{
  "n_layer": 9,
  "d_model": 704,
  "n_head": 11,
  "n_kv_head": 11,
  "head_dim": 64,
  "d_mlp": 2816,
  "vocab_size": 16384,
  "activation": "squared_relu",
  "norm": "rmsnorm",
  "norm_place": "pre",
  "norm_eps": 1e-06,
  "positions": "rope",
  "rope_base": 850000.0,
  "rope_fraction": 1.0,
  "qk_norm": true,
  "attn_scale": 0.166,
  "bias": "none",
  "tie_embeddings": "early",
  "parallel_block": false,
  "extras": ["some layers without attention", "local attention windows", "shifted keys", "normalized values", "hashed n-gram embeddings", "a smear gate", "an embedding shortcut", "learned residual scales", "skips across layers", "capped logits"],
  "init": "uniform",
  "init_std_qkv": 0.0138,
  "init_std_o": 0.0,
  "init_std_up": 0.0138,
  "init_std_down": 0.0,
  "optimizer": "muon_variant",
  "lr": 0.00862,
  "beta1": 0.95,
  "weight_decay": 0.0,
  "lr_head": 0.00656,
  "warmup_steps": 0,
  "schedule": "wsd",
  "decay_fraction": 0.797,
  "decay_shape": "linear",
  "final_lr_fraction": 0.0,
  "batch_tokens": [65536, 131072, 196608],
  "seq_len": 2048,
  "doc_mask": true,
  "train_tokens": 1407000000,
  "steps": 11186,
  "dataset": "wikipedia_en"
}
Each number is 500 + 25 x the weight over its row's rms, rounded and kept within 0 to 999. Layers, rows and columns count from 0. Numbers have three digits each. The size before them is the row's rms in percent of the matrix's.

# layer 3 attention output (transposed), 704x704, rms 0.227, rows 249-255, columns 352-527
097:524479443492518469492569493502475495515532506522510462533521507501494469499523521504524517504547491538536495534493460497504514499484514467514511530517481503529482474519494526481467534508507490517514520488462547507504502503465513523443505455471466494508537517495500478490509495502499493488481487514503507517496474496510490481520432458500529520496483519501497481478521487501492538519540511503470540487563506509509509524494518541460490471481519517472519500478492497516500477477509469463512543507489506552525467524474453463517514467
108:456516540492505488534514509465513477486498534539472507482503500469503497482457487446496431543530433466492484506535490514488508480533502489498445509506498502450518472509541494557513497500475509536517460509540513503479489483519482510514524493509526544491519505516472472535503544511514452470465475474493479471518508525470502555550491518521531510495470516550474495528483482474493497492476456489500464482509510530545450500469464496447532522504452484569555513481486477501494495458509486492528533491525518493511492501543497482502462516
095:505478472466508552502488548519482486458489531517457500489557511516548502515481540494486469508504483509535465502514504518483498476525449504485434519506467498478515525501506507551486527528515517485510502499503502498504476520536491478540494497489512471500476514473488494514538554517542434523550484439492484510505470509542429531526515547452553513502500506523451484509529514497499569503488488521522517512434484484505524468488460448485495498521504498501450476514462481517484550508489509505544458456534502464488507494487480489521524500
100:523490511503483441513509481482490535522511510534482493474476502464533510495490453511509503547486510469502500509503493534490513497514549562520504482508519491502533536484498504492520500475508505537496471478519528495497504488502517500486510503515488503482507533490461486503508470498517486525511495460506465505564501459489486441530486453486486526490462488567552469563464506502512506461502489536509493506507465488489460473505480524491509499471480492475510520525471495510572477523505495513527494512550504483485539524501455529566491535
106:512530530477502463499485487539518499513488501487554476538482508468481463543486503476514456539557489530468501497519500488489499517490486547549525494536484495483463458507450507438494472478490497505513493470493499478479497497469485482473503506507475522463485476469489511493444513500450450531486483529549474545484453465516479531506455503516481492460475465535479535437513512513508438509534498522526537471480478514460507522521507514496515510506499506505488537532495492536509480522490484473519483480500499493486435517489455496545485502
101:525485507500500509466483470507459474547485522483489475542519507550516506483529513457501462500539495533492487488442519471484431511513486553513497470526527461465474489490464495511520535473551505496475491495537460513468531507481521486474515454485521511494525518480500496508487522419508458537488510452510497539473506516503513496513468490529455503517457524523498505456506461528444539496510499449497492534482512489503486489542509537496508522520504452536558502510504493480511478510495480446496540498504548500469499546567508517540498513
103:464547513518478527478465492546471529504446472475535513500498468467516513507539492456482473442523525479522514494542498489476490457519463477540507518490546493495475503549504511469473532470498457492514536480470484473508459540473462494447482493490474523496443477468472482465489489498506476506466484487515504524454438481508466465489473473521512507464513486545488489527499463505482467480491511511502466519522462532467475495502517480469546492492530500461478524495473496521518483517506487513477469492489509462504485547502464489522494473
# layer 3 attention value, 704x704, rms 0.207, rows 250-255, columns 352-527
096:471508478490538525513503496465482469500523509484522507516493505489515482498514519481505526552457463517551474479485533486401528512496491492511522500495487514490471471457488528540498506452459550470510525489481484523524469495529485468493483513485539470492485514508524438518450485490487475482473513512535498489487433523498504506506484512527481466484516492531488519496472478513479476496517500509451592510504494462487518495515490482479478497491518500520540517473549489547492544535465473512512489467550493489527509512534507514533463480
090:493485485444493506479518516490489508525488531540504503508459542462518491494475491434501512506435505510530497518498492512510547467543458507500479537558507477519496504488496454510533513528493498496546517488470494513487502526495528500547464512504491466518504511515495535520531526497517494490503459501545483491535505477494499498481482466461522478507453461478484533474519486478515529481504517474515542493532492498482533496500473500531495539525505469467456519549526508540518522500521502510483498450499470493450453489523504500492486468
090:471492487496522529485522500519492470473504470468485498533559498532498484480521535510472521505521554493516482477490485512513472481518528477529451504485516518539513441530479502506561555505494532468531480500527482481477502516532547519561464511498516473531463494541514503481504477509462499468520489502503474511507461524485493517496509477499498491517451524488502468501500487505517522460540481486529554528512514523464478465508506501518498502531507461559516520515511539490483528513482512543541500502505472492499530505520520478520471524
102:499429518512542483501487516482480473510498502509473504527527495497540504500537511466484533497492506491473496456483501491562495531493470478455475472494469473488509501492542540529511522494511522503517489516520515496484520487456487430522480503490537457479459481483457522463490479494520531494484548520481494492469492503500481585475487491510495498521527533463511479479495457490505513480555517501464513505500476438463512496538481457455511469518493494559513549485467477514461500515484519464549448463474500509513476509472431518479511501
093:528526489513518512522468489472514478522477502488499468523497519510535527509526510466469486510537548536515464486536511507499490483487468524493565508462455503499479535496517509479494461487475492512478487463519544504449526495534526488488543476473500467496506438533527468501469489535555474513535540515515488503491508514485505484491472479517511512472515512531513470499516524526494468484528513477511467515512499470509511470460517468491518502481476507529492466500469513485475494474472540529491489484500512523543462465463506505503508504
093:475468511503470552511504507545498477469500461497493522535491490491473476452541529488503502516494512487486505463507525465569480526498467510472498498475449497472529474486493513529531473521485471508494548485450486453506462496520469484459502474488503500468434525521517507468536522542523541517469504504489485544504551480524470550514536493513494469503492470501524491517519465473486488495517456511543456501495531493516484533510500451477529495444520502511487519519551481495522480471493493436493465479482526510570495525482512488510539527
# layer 3 attention query, 704x704, rms 0.18, rows 256-289, columns 352-527
107:505490550513503517498477503518470499502533477486513503493491489528525513481528500520545499500488478489475517471480502502515504454434493530506474514502494485501485474447532486527526461509498472490498540507527475486539527481516484444552485516492480540529493512494551492556499512509513508525485475525481514479537461486497506504517543526502499538538456497494469522506539485473508509506475482527530514502529504549504507474502462477530515457483508507461508485484486508488532527486546451476490504501517489520527524514494484538487482516
085:500489489521480487528553490469503460533471474503512492512499499491489494444486462475482487487478511470478514562538498523488497478518543522527534474466497523482464528502534532493503538501477528521483494530520490518507496520431446506457493506509551499493518505505429508478490535501460498508458497521506495509509517514463442535494466499485549455495530481449522540510510514518540507502485460455483531509517546517428506482498529534522524518505461506485509510518503455521466488504534498503545493501500503469446489491496524505487488473
077:506485551500508523499490442501512493545512485511483513490504501457476488516505498468471488491518497509502530462534449513540495476495521502490462476507488491481512532485501480494475484513525507469551539465491494478502487526527503533497486484489479460518477484517551506505497468455524518549503514496472488505515512506521553521513539465472497524502471513524494423549513486506470494488496493506479491474464511462555486515474524512464521496456518483503477499542466493488516494525441522481517511517508524488535537498511506476521547529
091:475506505524456481504488517510428493513534505487494515493486492484523577467520541549508484484522497475480492495482510520487479440502495520500471447511509518529515455491495524516541470459476486473541501483515456488545492497509478468519499487496491548492526539528523502482480493507475504521507530507469518470513517498502508498515499529532515521495484479486512513532516492499513550515484505518516516538501491548515512506541501454529471471501510490478511497507501505488510503509514462462500516527526515472517524479551478489470461510
093:491482484530515520468508477468539487514497544556510494504516473468512501487502504454527531507517488527467501511503498493437508514525515529491501517521495516485441505515478517464432508496479483510474500506486481513460477534499504471448495488514527477497501553507461552493483561460480484476534502526509495494560533496481459498519498461493508463472547480526498533508509519516481504510529490482498464518540517455475534463518494483490492545505500552511524478483513504529498494530515528532527500509488453523462447523500508459498517503
089:519502527447509516475458502514511504522496503502463496477469477522461443513493509492500526556456490542539506508469488471471540484510504467505538491495491484562461515539452498503517495460531523496518528477428523485521503546561498524502482505498490449508546505489513501498502526457482519516456498464518480529500536491481526485516466498517500484460565511508536464509518531504481489490475495511490526489477520444492543503466492499463498550515522510508476502535494519503472487503488537507531568485511516533531499511496492450454489531
083:490511482463495465487499496472544505540454498540487470524479486490477480469473525495533548542465517563467495491448480541441474531531550511490497502490529507473453473471486526473487500484514536515479471496527515517495476492468477510470518526512503548492469512452475514533485553536480476456468487486488496477535511499511504507479488507503476490513487512512487493525465495518508478488505476465479454510562485504466501467508504502509521492486498533525509500502519522518490521493494523542441504515470545519475447512457488523516523482
086:509514495495501502512480471494477470508468492520509518485462470466468529484506503477488500508502471527533531515515505471449531510475558429484508512491502519526489506490494492491472500495508489494499469504549477515503527523494486492487502500504527487499513493490511508482480549465495504456464484500545524513515482485486533429534528485519521485491518540521511494511513508500527506498518505519509485545501478508428518550520503483532507523490482483530511511504504504543469503490493530497496492541528505487458509511504506508480510469
084:492516479510537468533522456482500492483497503523504530499506512496548528501512523503493463472460490486535497549494470504465540511506509511520500530476464483527492500451485462487469469473462510468514521516524493479511513499485471527509486511495509520531511443485499499420497538477484504526540481485520516500510487469458475492516524488497501482450544526544494498511486505493507537480477460494496481550474540469506523545465478467496500489479531518488509486499436480523497481506495453510495478496473498477519508514482465483513501462
091:514486503521496487481503528502451516468517498506460479447494491468523499512536491498480472497515446470514504477530473505533513479495487488530482469512460486513497500563522488488536468515442505513515551493496497465486533525536486444525497510505492525531508527521520470501498498532523516506523505501523503493505527523459500469515471508532501536467469514465465493497476515451467498541508519528504498539469499490543464527507491464492523480489560479472499506536504486505474544505556433438487497529512524464493516474501476477508463497
097:493511496535528482512535462454483505490502465532483514521481529495505523542553536509464505454459470538481501502561515494444504499489524475518512460551480494462508489477497491499498460519496476492468489470496508494520503484531495484531519486480481526493533484473503509483494505553493524472496496520518461508541503474551514479485543453519504534479526534466515550502473491478464535530469473525456477497498510484535507527470527494493510480490495533495542496483512492523513515527527499484496533505518480486486463523486477474507485482
097:558509538503534444448475521472510524490472546499517479481511530476493513541498495474491527498526499451498499483478471530445506503524528501498478520484552527484476503475490499496510498543546526514471488503497512486507516497502487419500499509512544491499492542472526461472465524514486464460497524537487486519528535528473551505535473484486532505484479493484503494526506514510511500553502473485516491551502532521486485502480496479484511527442440499508489494510551472459484519514497484556499495533508519488421495508504486517506499522
087:501469511501544490526539510487557541502495530531507497443527518505507506497475452453483536522484453521479496489532497544458513510485529540480498455523519494534522525518490477513474470477523465477469481489505532489448499440494473505536470462538486509497491493516509497488504541522526523510473510514508489485513532500499527507484500523481518529507524505494515485498504490517497519491512548527459469505529503492471468451502483515472471452506493511519493487477498502530465491472524527516500478478528521480513512507523486510486466537
094:498529503515526480543521499487505511557496475526503485497518501527504496494513480504493520511459518490467496522473531512429522485465560463490465532516485494481558447476492437516483461506452526488506478474501523493534506501488513517502436548500442467483513521517537498449536524529521494491481489439493495487525504470516471477493525463519478503553497508569503531482487516490539533504477501514498500528486504468486528544448513515497506490519490524476502513537469492550476499523513432528485537522499494480522536496467495435493480494
082:513517557536520508530502494531501515486512532498468505571464499514496502522504468511514483527520486497466474485494510496485459506491487523480496473489516495489505511543512521477504503469510481540495517486531501494495457459530490497526518486532453446479533515515527467534514462525522488458503458483443480541490441517503520497483516549505521512484489508489477489510497476464514488491471519534493525528494514547536489491523505471462517516509497511467482515514545521471520497487516521468505484518518480487522534496490464507498454513
096:509469529525539534506486495513534520530494514517539500508503496517501452442520477499482493471492502495471504494484528480470474528478559509486522487507481484492500506501472524532423498458498461530505483549496552503491490475530515516491486496514533527467537461516526467510475496489517551533536461497479472499500529481524529556480524507463474480514509513499513522477510538508506494479505530517483491473521506520457534515478546510526483466527486498514510495493450483510495502543523538533507530497505502536495496504539508495460509506
107:490511515532462521485500469489521500512500464465528465486496525478498478516476566509555547494538495517531470549530520498445532497547539524504522520484515521511510517496531495497474448475507494538542538523480510488502479450511504565522445519467476528529499474548511514547495516473530500514493530503496514486493471497482500527461465490492522441484488547536465461503497451475483512515518522532494478492522494482511506491563486520502544477494520468480510499471467469512474457512490482503530517497496478462488523490507518526470483507
109:493578547487492509499554501476546489499501458465523514468473542512492466490453491504514523459477481483529514526480499499449464506509491516526497533505490535485452453479482513449516490510483481441525495467507516457492480488500501489515491514457486518509494481481500491462492480466457505528505488521488499501505489528541494508522526530496512495458538529532510516486465523498515480492445490496507465532490500494492539463440482501441494540476444520503486524537475496513489489492507492537469511495505468514512548499450443520499497513
109:472524449436497470552483488514516534469489510482512480521494456520493508464529469493520525508495533492529505490501502502489515481504528547502491474465511506513467470543481518481499499519539538489536497511482482490515474524482524489496515495497514487505500525496495531522504478532499457525447462522436498504506517499480535472480527464476515474446502510487536550467483480506524467514540509460538477498519482548495500496466524553470512498465544495490469491525503573512493494500503486518492468489465501460482512526494518492515489472
097:491525523508520553473510479514538502475526498501537520504494489549579533500467525500489524500526488491506542523500483473518528507474501497504459489514500575517503470540518505514517488479518446469472525510492506504552487488506512487551499482498479495520484497511504498513510523488445466515477503499489496515500458467475489450490514566545504547485485481495507485517520495517509499501467469545524544498478512520511516525500462461482472496521477528514528515496501521480500460468472460488516526501470462510532515469501516492513492490
104:497484499510505493489488518471506494494509491502495505478511520506515513529456517520484503494536500476498448496535484495547556505508444499474506534478506487489484490547466418512464532517510482477536499492476484481526522451522531535464518503490500495527525499484504502508463462473492514531511548524513501530494506500521481538537509497525511514477526500540526490509506459527481481504514503452534514502489519522486472470474517483505474498519485487557495493501483501482545481536509510460498496498512488502484507518537502519479502532
105:467496511525507490490492520494496481521488478472498526471519474461525469482557504497493486508525530517497507508482496549518492443489540482519527499451513466474495443501482494516477520548524457464465543481461469523499492541512500542460528527523532526477499476499517451496475484495529520462495512529455551498516549496533488531485518510485478498471516532493487477504476491451479470519481495454484579518519499483511503451486554479465515506504502494484527502477518499485484510483518487547493518498549507497468511485512476482472516482
111:499470497518476494491482516515446484509508511506498455513517529504509508497500537528458493523441506487515526481506486452473553492483454511499508544518536520503531482502495472484485488495449504457531499510493497507478522485552514494510500427469468524553491509537512509540505496512498515528525534468524513539489502495469471487517520508475481503525548508534483510502539468512479520461522508488480501501522558463510485480482515473519520492491520501526515521519474517525486527501501465477519507518514498509521545467475488472505492510
103:518487466523522496500510524471481488489511471480474491526521481466462539488521535449505480471461519531519491455510529496519478494521519493514545465545511517465449500528480526517509526483505496539523456528504511504475492490526507516493525507487500519534502479525524494509532462501473486465489498506525459507530483452558482486478506520500538481515491538504461499501468520560534502490479472525498494574504475527533499467476514502491479488496531500522534470532523500519504465465495538496493427449470482558491516498514504485569525489
112:494523530478510513497491493468507492513500544489517508464536533505520478553496486479486484495511505519517493503481531498479495505504518476539537505435476466531468494524488523515454483515485480512521499495536508560496481514508511501479472482458490471524502505498498499537541492510491495494524502511476480499551528502478505535530504498499457505458503501516468535496518499535506515548487513504438481467525512505489548510475511498543518481466498552511522473514510492490539506476473499467510477495546551521518507473498546489511509508
106:543545502489540497523482490477509522478481500501532467506531454515501472514516493475517494486477480467506505514503552488490476523563509488452488484537517512463540487514504509513475501510540501496500494488476526496500523518507507484473443490404496502528547466545479478470452490498503477531550511527531503481493494508529509463510480481461499513497545522523477512513481486515517469504483553485485472527465510462482534477512540520527509506490488533453494562492471514461490510498474492515510493500531494478494495506513472455529545507
107:490505498513510507481467514515503551480493516520477505494500504506491537522486530479471459498483554495483503501477484500489487514512522481495471536493531443499472520509503479522529479481519532544474490487516514507493509485498484514542515487454519525535505480507503487516497470513492514530522475523451517506485512523507529491499527550471512477471479472457459523498498517516528498519443518518496495509527477538520464487520541520491455504505473493509504490507468429505515473495495494471475434520462479497504506457506524532552481536
106:542486511497552518537509541539515454495474478529499481504509508511503584508470454485526497532514507461510468456505521510474480433514512490495492498482504497481519542484503500495477480502488506545518472519534490540459474498478479511486499516510478475509520475477527503547525478513526473506497476478541473503474526506464487494507454502506470492459499518480476506497463512491500475519556478490473490545516488477532538508506534493518569506450476506478493525505524498536501509539498490496462524466509515512501490492543521516512486479
103:486513499488470489507468500495500470464517476548531481526511458485508547507525536494499503525482475447484450430480561512493472498495495522522481463528520493487539472538507445535502471488533486497488512467513543505512473553535503483520509513487516483556491493524490469548480525509489474484534484500488491494538510505508482569488511463539450509491522472463509507536512512475498433477464506488482506499507465478506509536527512476463487453476510476490514517477508477488488509461508507513495517490457481475502497470508505488486440516
101:504500508537460478502560503510546503504519446467489493474517453500520488463501500493450500497489492471491513460527475501479470484504542526479527497493514488500489511570491500454501489499512501485553501497518496442535554483512503504451435481519480448505486494513547492495530493532521495522462513488497502512509532454510468492498498485504484518524486551522541476526466491483494501475527462488496481484490490518531512481486499516503522519507494534492487502487492500521533478496509536554546526521503479522488479509520483503518481513
107:482497513492487510523465470542539494462441538517486508509474474507539509485491485548493522499499483485506498500521499506499516487496491472492471472475499481500517499534477507506504518507507518534454537528552521571493491501508501503472559470510499545516476479484527505486495505487472477460512509443508566475514473511516452485509484471511515462520502471515466456487523480496487484495478510493509444477474551549490480510497500545571500437509536463456516496492504473508501524510462537506450475496486503527491519492499524531491499493
099:484552466494531447510530506493484484508515507496523509494447505505497503484502542488503507481559499523481511513509544500492452477487483485512554526451464481527503509507511533507503518485532493503518482497499478524482520500502510490501496504499470508507502505520501477523489468529527498490514533482518509513493478511529497472519489513542486483521544493446501482502552536526503542545521493518537530524527509490500428491532515504461488542537497450510434486471454506478453476501513503488469483526527431502446480505490493459463496515
102:514486529485519501508489517456550476500526542515492477504459463516456456485529503496501503528490491491480492541502516525490476516486506472499456484489552525476493529497495473496504451490498507524532542524510507461500489497537506503539512502500420497525496469478489462488508485511453498498500458503507534479461469495451501522508476508510502464475515525537463460501485475507491474487516469495502532433496537495480489496529507467507484497497490481504486486441469477520474480545519455463493488487537491542462546443504474493531488509
105:504519484516483502502517475488479492498549511477517553536437484499570460498455446476492527478498478511509542527480445518541477492523492487492523511508501523508482507543492479521506471507483545453504500523501511534490488510508502530535486476493497507515461512474490492526518504457502479505494472520486479521546494470491523464472525510498501526484512518499479461481548515472495514458466482465490474499510521476524490497501529494514512443492492479496503524465477531503497489463523507493486505490489503504544516476456536528499528523
# layer 3 attention key, 704x704, rms 0.182, rows 256-288, columns 352-527
108:535491480552479502497480541478471494482464487497486512477523501489476525462496502494484516479531532505494498463479492494512475494506524499493470520515525462530514498448499532514512486540520492519548474496508505548505507477524510504507478503475547493486487465565476494535536525542497529480514475535499467471532470518511553428475513471491472513496483491486493494492507497550491509492521504538478500495498478480561510545475517521546506514509502488539485519474516499535500458481499485534501500513484536497498457476487521519532518501
090:497490515512503499485504512493482527478535534499501520501495489522520549523470484554464514511531508472497484465546484475525479482479502489491493508541509506465481492476549481549500456491487514505495513496484514477510532515454493501534538484513518506508523490516493473524491478489541517508510484505495548474494494492465443477518551537494466541565472451525462480497493489505476497480451474522500482501486495444539500473496470517461525468449485507516486483498504508529517497482487496473460520480532528513499513509511492486500484508
089:531497468441498501469529528506503542489495484532506486470535478500495478499525511516469483493516502482471481535513520464459549508504541512478551536478516482511470467524519466456515511518505499502529488522490493512504496531469493473459491478514493525522541497504528539480507518503485494509518462492480510535464519490467495541506449468491497470483506499523501513481490486492501480512520508421488507493500512490466504462531496487542479528499499489488527508524537508522482490475500507516512530501484478532506481517494458499497510528
100:547519475557501505489491486464500515469481511494457519489498500510515522486480464499516516516503520498464533477522504499556521481534535460495496512507509476505490518406489498503515520532531511569482470474507507537514515475515476525491453522462545511486512473533443479503503541541523512478494470511496511544515464468539499479509478522477481534480493506480503495472543515518501531465527503523477519486514447497541515517491525574545496514495514480481482508523493497491516455482536503509509461496502521499479414470485529523512540463
102:503479555477516528518519510548486477497495498530487513511472491463471503491491525509486508511508497474490506521460520517530474515486531502501526498493520551516497499537513530512477471472491510457500505474527487480486513482516503488506504506520451488506514529433535517509493443488509508488496511441483499487440517471521527491521514510455490493474489527516493489505459467453489457522455508499518529482527505530476472490483495468455461451463507508496466506538499528495521506478516479514501502500499500491494523532497432482497479490
085:506502512539465526470503499499508485534509517463529496509515468466495541478491521512523479521542486482499481468486482501487480510504483511488547514477500493512509528522478520495500519494481505498469501514484487468499443504533537506505470492506514496484463507506505487488546514521473532482481509485497500490514495487519534481510491517502534521484506491493478458515494494466519515481505433521507522498525508510495512491489495433518488520503483511511536486525474538522508483483479512477504490488514525479492458501487511468526457518
091:544446557463491541492513498510494474492540516483494543535461476474530510480494484496477489545528518478505490527497487467523514548477484520495499525510491516503560505529467494465497511486482446520519512528509500477432489521489485499484466492503491510507521535510519502525520514496500515481508495498461480449479500540487507511524540495504514514515504472509497500476495483514518490494487513493532514496464518515514500463453476452464514517518515516480484481513501537469535495501472509516478519473508501495525530483506441502487440507
088:507527510497474513469486501529488468503489499485488511513476516479550524492494533510466477499514519504468455499477485512486497524505469528502538482496514521494494468468494435493462505489479465472459485527453514480470481523460514525486554505532468536491481492495501488530513517481496491499506524492493502509477500542510466561504515539507504518489478493536453491484480528505493483511524503487488490492503503530495504508479481499441522502486517480512551483470475543501481490503490509530479485546534497510545543512524453488545475513
086:482545514561493486475517521487471513476494508507454506473497522474520491517480512492514534481511533501487458484530486535483532522521504484499497476496530524503533490499475461564498515513511534483513458499523470451487481518518494520524494488515529525521482545511501502500532548518532497462477516438486515504477534547524491479478528513497471555478492520460475513475503527503501472533509493520526515516514495488522546501494466482509503523478501495504478505492507437499498491446556515475516528527505536515481501552476479522534491443
096:506522461518530454603500495469464491481479473482476483462472513486478501522507504502486496493499540517490503473501550501519528452510488525486477447487496509522514508475481519496529495488504517504505493453496514513519503504480516505500522491450545480499504500517470471496486504514470513503498466547486522500507499496503476480519500487457479505484517512471485510496578485494451487457542551494474459487527456493529489514489558557498506476456538489494483525532492514525527506501494490495457487502474541494500484534506474466519538483
089:518504514520480497548487482467468530547507511537464487522524524556522495486478484545472483480450506510504501509475536494461474502479558478490493506577462496537481472455486493532525493479461480483482463493493498525444453498529487546467457548439518489512510446550445496522454533501519465512515493497484522550496492514539511480457507514512521495502512508476488483446504497508498489485440530541511524489495482446513518540482475521537497492453513482446484491536482491487507479527498501544457491520537496520492512485504516521493475493
096:471542507482539503502506483514493521503466455523522486488458482483503466517533492491497454499469479529495517477531518518455473472491466510490534514515500525482493523547502495448476490519479471489513526506490505457461517478493521530492556511539488541475496489486529491541521473503511521457491514514517482525506451473468473527501553560467478464516454537551475510503494479508485453487495539471509514477509475496470482534519489526481501475487525494480489514503484523511493523533513513482523479502521514501530499501555503448490474538
092:522483479550486455433457470509468495512522479462518510471489528512519512475458543479514477510454464520486460487496516512479458474511521482515510498478491472501457529542525462514499453437488499503500501524469466476501498512487528492485535517574490517497517511537471497508484525490477479468501507496517442484470546530448480509511496518468495515502487492531489476484502510518469524527460470505502512484511543507502525502505496445507500472459451467496500522533516490497453475508499514492433523490528496550511540473524506533510457498
088:544495517481495474526478523474539495519495492512507508454491536552512511488464496517493482497487499487520492499486476454485476541486501493527457478515450515551518517469523498465511496518486508471500506520436503522519513444509529513517514484519488514485486481550505507515452504550523532482486487513520502524472511508494530459512530503506485509529544529475485511491476524530510514522455506510511482522509485490501472505578476515511522512518481502477496500484472519533530516529481528460491453498470554507472467487512526509479490473
104:472512517492514498505530501514521475475505547532513503500524455537492512505509462479462547521494515473506491531420497495507517500489478474506535493523483498508473471495479485462444569544494478538479526494484497536512491507507448519521474489474504459481514487506500474537505527457500461510517513515486523468519467515519422496462476497528532512537532450474553503529503548482500545504488494470480525489532475490488518510463454504502509559518456499519561471483520465517474521486454474530533499510486471503494504485491540526474501512
107:463487540515495477459507471519488494529505536518499487492522517471559526514498502489525525509486493498510487534500524524443559482499532480479487524496533544480478512500492456509485504513533548461460467497535494474483502506527513469464542533529450506522554531507484519477514527493454508459521512461499499496511486531495501535495503543518506497488464505512491464493525464496500504502500505495522507518489504497467553484450457474495484492438504483525511488503487501479527468510495501478484507568554476471485514525523473498541468484
104:476529448510490483528544505493487503496475483466475517543524545531479512464485491523508503500470500532502521495475487539464502532506508499462456478497488478515508487527483503483511500514493497476510466499531487530478492481510472469469467489459487439527482460542454493473524478504532506534538470509494495518490494485536530523481504542510511482462524498486486495477494530524458543500491526577504467506554492488506477495497436557535510479509461479484471515485506528463436513498480523475476511521449486457516531508489507507489482499
111:496522510504466477508473536505526525527511440517517501496487522488495559505503524526475486502552516517527520469471454493482527492513488547516560502466491514502543518483477473538491526528486514511530474523486520509476481489536522481483493485451532502492505497489479514510528476520492495502526515501456467522527518539506492505498496517497496478505478547510472453511524553425543490494522494501532485512480536482474476453476535492518521507493476482535492499478506518498473512528511480490511501528529467481538518487512498501481473502
107:489465509468478518495555535485486451508507482526529498523509501482502511490502490488492507483514486536520500513512538453486510566504467507497505539465477518475500504498466532489542520541485525527483542530510478545463499514513539511525502504498521491476476495496497444486473477491537499520477516515540489521502509477509492523520506475516460491532522449498507554504492528489500480448510484513511528481465510490494483459526544464453546495488525525495471474482509447488524521484498515505485480513502483506487554494478523519480473496
108:477482462534462543516469515488489489519527488470477486449504504491499535448492494496496519535507479504465471553480503534528479452520481484475467490515486496488527460517478474458533552490498500480460461484537528520510513497487485489530478520472512450509486528519476472451492525480534500465500552490524481488487509501542502462480479520555525506552445545493539561517528540509514550494513465498563514529472461481507563482481477531522515494476470507468478494511478512519522486487523518522504478500527495483472512487511446497525465458
098:499521528508511529522536475495472498475479519498464492522535504492555466485475479482500474504504558484504515502490484528488489521500527487536518484492512498513535477499464501491482518482485480450472498468526493510481500500452494448524517486536474477481476542500522522486482471499446557443497468501480500491495442484496480465479485508511507532519544489447506485556503480540460489525517515546505465514496508457552500544544524509542476518471533505492492520506515468469559528479495515465486512465471499545481465462438468557513465492
108:530524476494461468551535517513481535486474504488497489563510509468542519489480519496526486502483542492464501519549511496486528527485507483510545494477500496509537533536518463523494503507483498536459500517492514526493488465504496497486537463449486515514498504496459534490491499499490490490473480475485492495492507501505480483549493512464488483463490506479518463493496452516538483488487519545527457492503496494530531534528496475518491486487546515494537500530554546523487469495498469495494480518492466469468510503480510489501497553
103:553484517496526473512527466516461524484522447523532519526509508501508538504525499567497499506538476509496509491513530488521490451512471491526524517466509515516508509519476488461550485423509523516512543526501476481528504534528533503471499507476499511509458453519551523526534421530483516519505494500496505492512483534547524499511476520509509453519504552513505458483537503485491494487512529473485467516500510493488486514469525510509470455492497478501546502514508527478479500514496485519530470502430500526509504495479531488533510543
100:480532476477526490504470485491559469510499495523509539518535503492517491515544482530513482481491523527510507510493488521510527477525460556451531454481450449510468491454477476499461467471518544507539456501490490496489502495476524539464531471513510456524485469449519525466529510502497487482494505483511488491461526458528497516542470498488513524495551514538503475507488522431488476500476490478471435491518497456506537513512516479491501503505489498537506488507524511478482525513468511480515526501534498451497505513535542500454476505
101:510492520511486477480516488475502515469508542547508568489478521525512502490502524477475482460490486482500467485532485539537453474535532503484454515526514537490492484494535483525486441525510488471496497477553509515503486463511526472490504475505510481537492529543490533537521523502475472501485512425499475492553537540516513467488487496530557539486520527517485469485501534528518488505482473488507495486525497475452500542472439564536520454470500528474469524481447507501466497492493515529499502490502460509452486512494493536518545491
102:477488487516479500488532541525519494482510509520526515517453512533510494474485504536483511516482497525509462471518497464509508508452495504508473545498510512531527499519458494470522524534551500491497482464510490489496530502479514563462480509487481491555496501492489563483506489485534508482506475492507537501493518493560473510494450479506528459474493481512542452541498516500473526493497530527529496469476489476523484511489533554512482508500489526463525470510506496549529492503471524494473500503480475494496524491524552495455508522
101:515479516492522484476509488529470492455503486525533489502490497492480507528500477499497489530507517481475444482476468525507508456502531509505505524483514529526499544525497526503453501491498475484486495489480475492503494528509468503524497516487506501500521514496483519495484499521476476441495524479510552515527539471500512488531508517459498488575493496495497539466504513495524519515548496490491489538486507474467554484499504460498475493448504466511516461507468502483521501484505515519481513535512541530466472547476533496524530515
107:493466510501526518518496479528472480494466483501498534496497499500499489512537515503484530509506521526485538501556540449476514459537519490462532505530499525497499528531460509495506480468505479517522541526502471486517543490443480503477484519483502487479482510534564524521538528550469554532523511508497519456486484503504511475515545540478459460525517496493456496474518513466533527489453536529465484499492550525522495491500484473470505461523539482505512564490508541462498500475503513524502509525496524525544507545522491537494496440
106:500500486490507495468495508532514518456507463482486498490502498530520492512512463529498476464515480497465517475466499459515518511485473496415502522505488460506525518494517519475520490491511504500534506509476479492434473504484519507495506466543489484468513527480517471531514487518510474514513515522502489452484518435483523519447528516503515489519491491498487535506444495481528506442541473493487540507538497499472494494484476474497530452500498512510494522457464490474502516498485460482538469484439489506468496511508512460470555477
103:525476472451495481464487507489486443499509497466530527493515507518428482462492502500531491508544509525503470494493485494473483427488479497539499524450452536477499535483545470547489487495470507519496502499524539506533496527491476513508499506462465494478535513508470485488513479475511576469514494520475536528479514518514497475512477453500494520486463523524481484532540506448535481465455494519479500481514552504498527510495520492504557451487519508518527519522483520499467512510511513512496528509492450500463503536547494467497515499
100:528540512535477503475527495535471492505517484441494497475490510524514491545511456520531501461476541537476500493532497519493556492486503502509527498459510496508476514516503518489461483493478452506480520495536463495485533448495499488487464490516489511514453493550508450542510489539493476523469514491506487492569504472483539461494457529524437515471501470513518536475506539473509487507520447487526509515482472497530525485511513486531509508462530513539517493526481507503508477516498540506519488473475513529485507502498513540502535515
098:522468508502449500509489497495506479489474498514471558537516521523458529493524519510510493508484482493532489511503497531467513482506528486499514506496529497467506530515493484487467506518492508495537519480504482509505535494528523509437510500465472516516494517472536498461456540530532500526523535491535529504498494504493465506491517494522484508502518516494487514509483508465441494488544522457477473473514477504495530540540498506531449496500478519463501508480496531508493546495499508488488432491472528480488502505485528523467517490
101:528507482504461479506465484472497511444495450500509528540515538517499463439515495513525486480479504540485525480487512506508488525481519509516518505482449477513490496517481502499517490437482494495509503468474496543525532513506497513523487516490462505542521503532493510490502460495477500482508515497538486507519490500521513471542502487520542483513514513525513497498462531524477490475508521493502537513505465534515499479522479480523495471538471489450510526480488499481502478494546481463522498482514483478539484453504501528474491471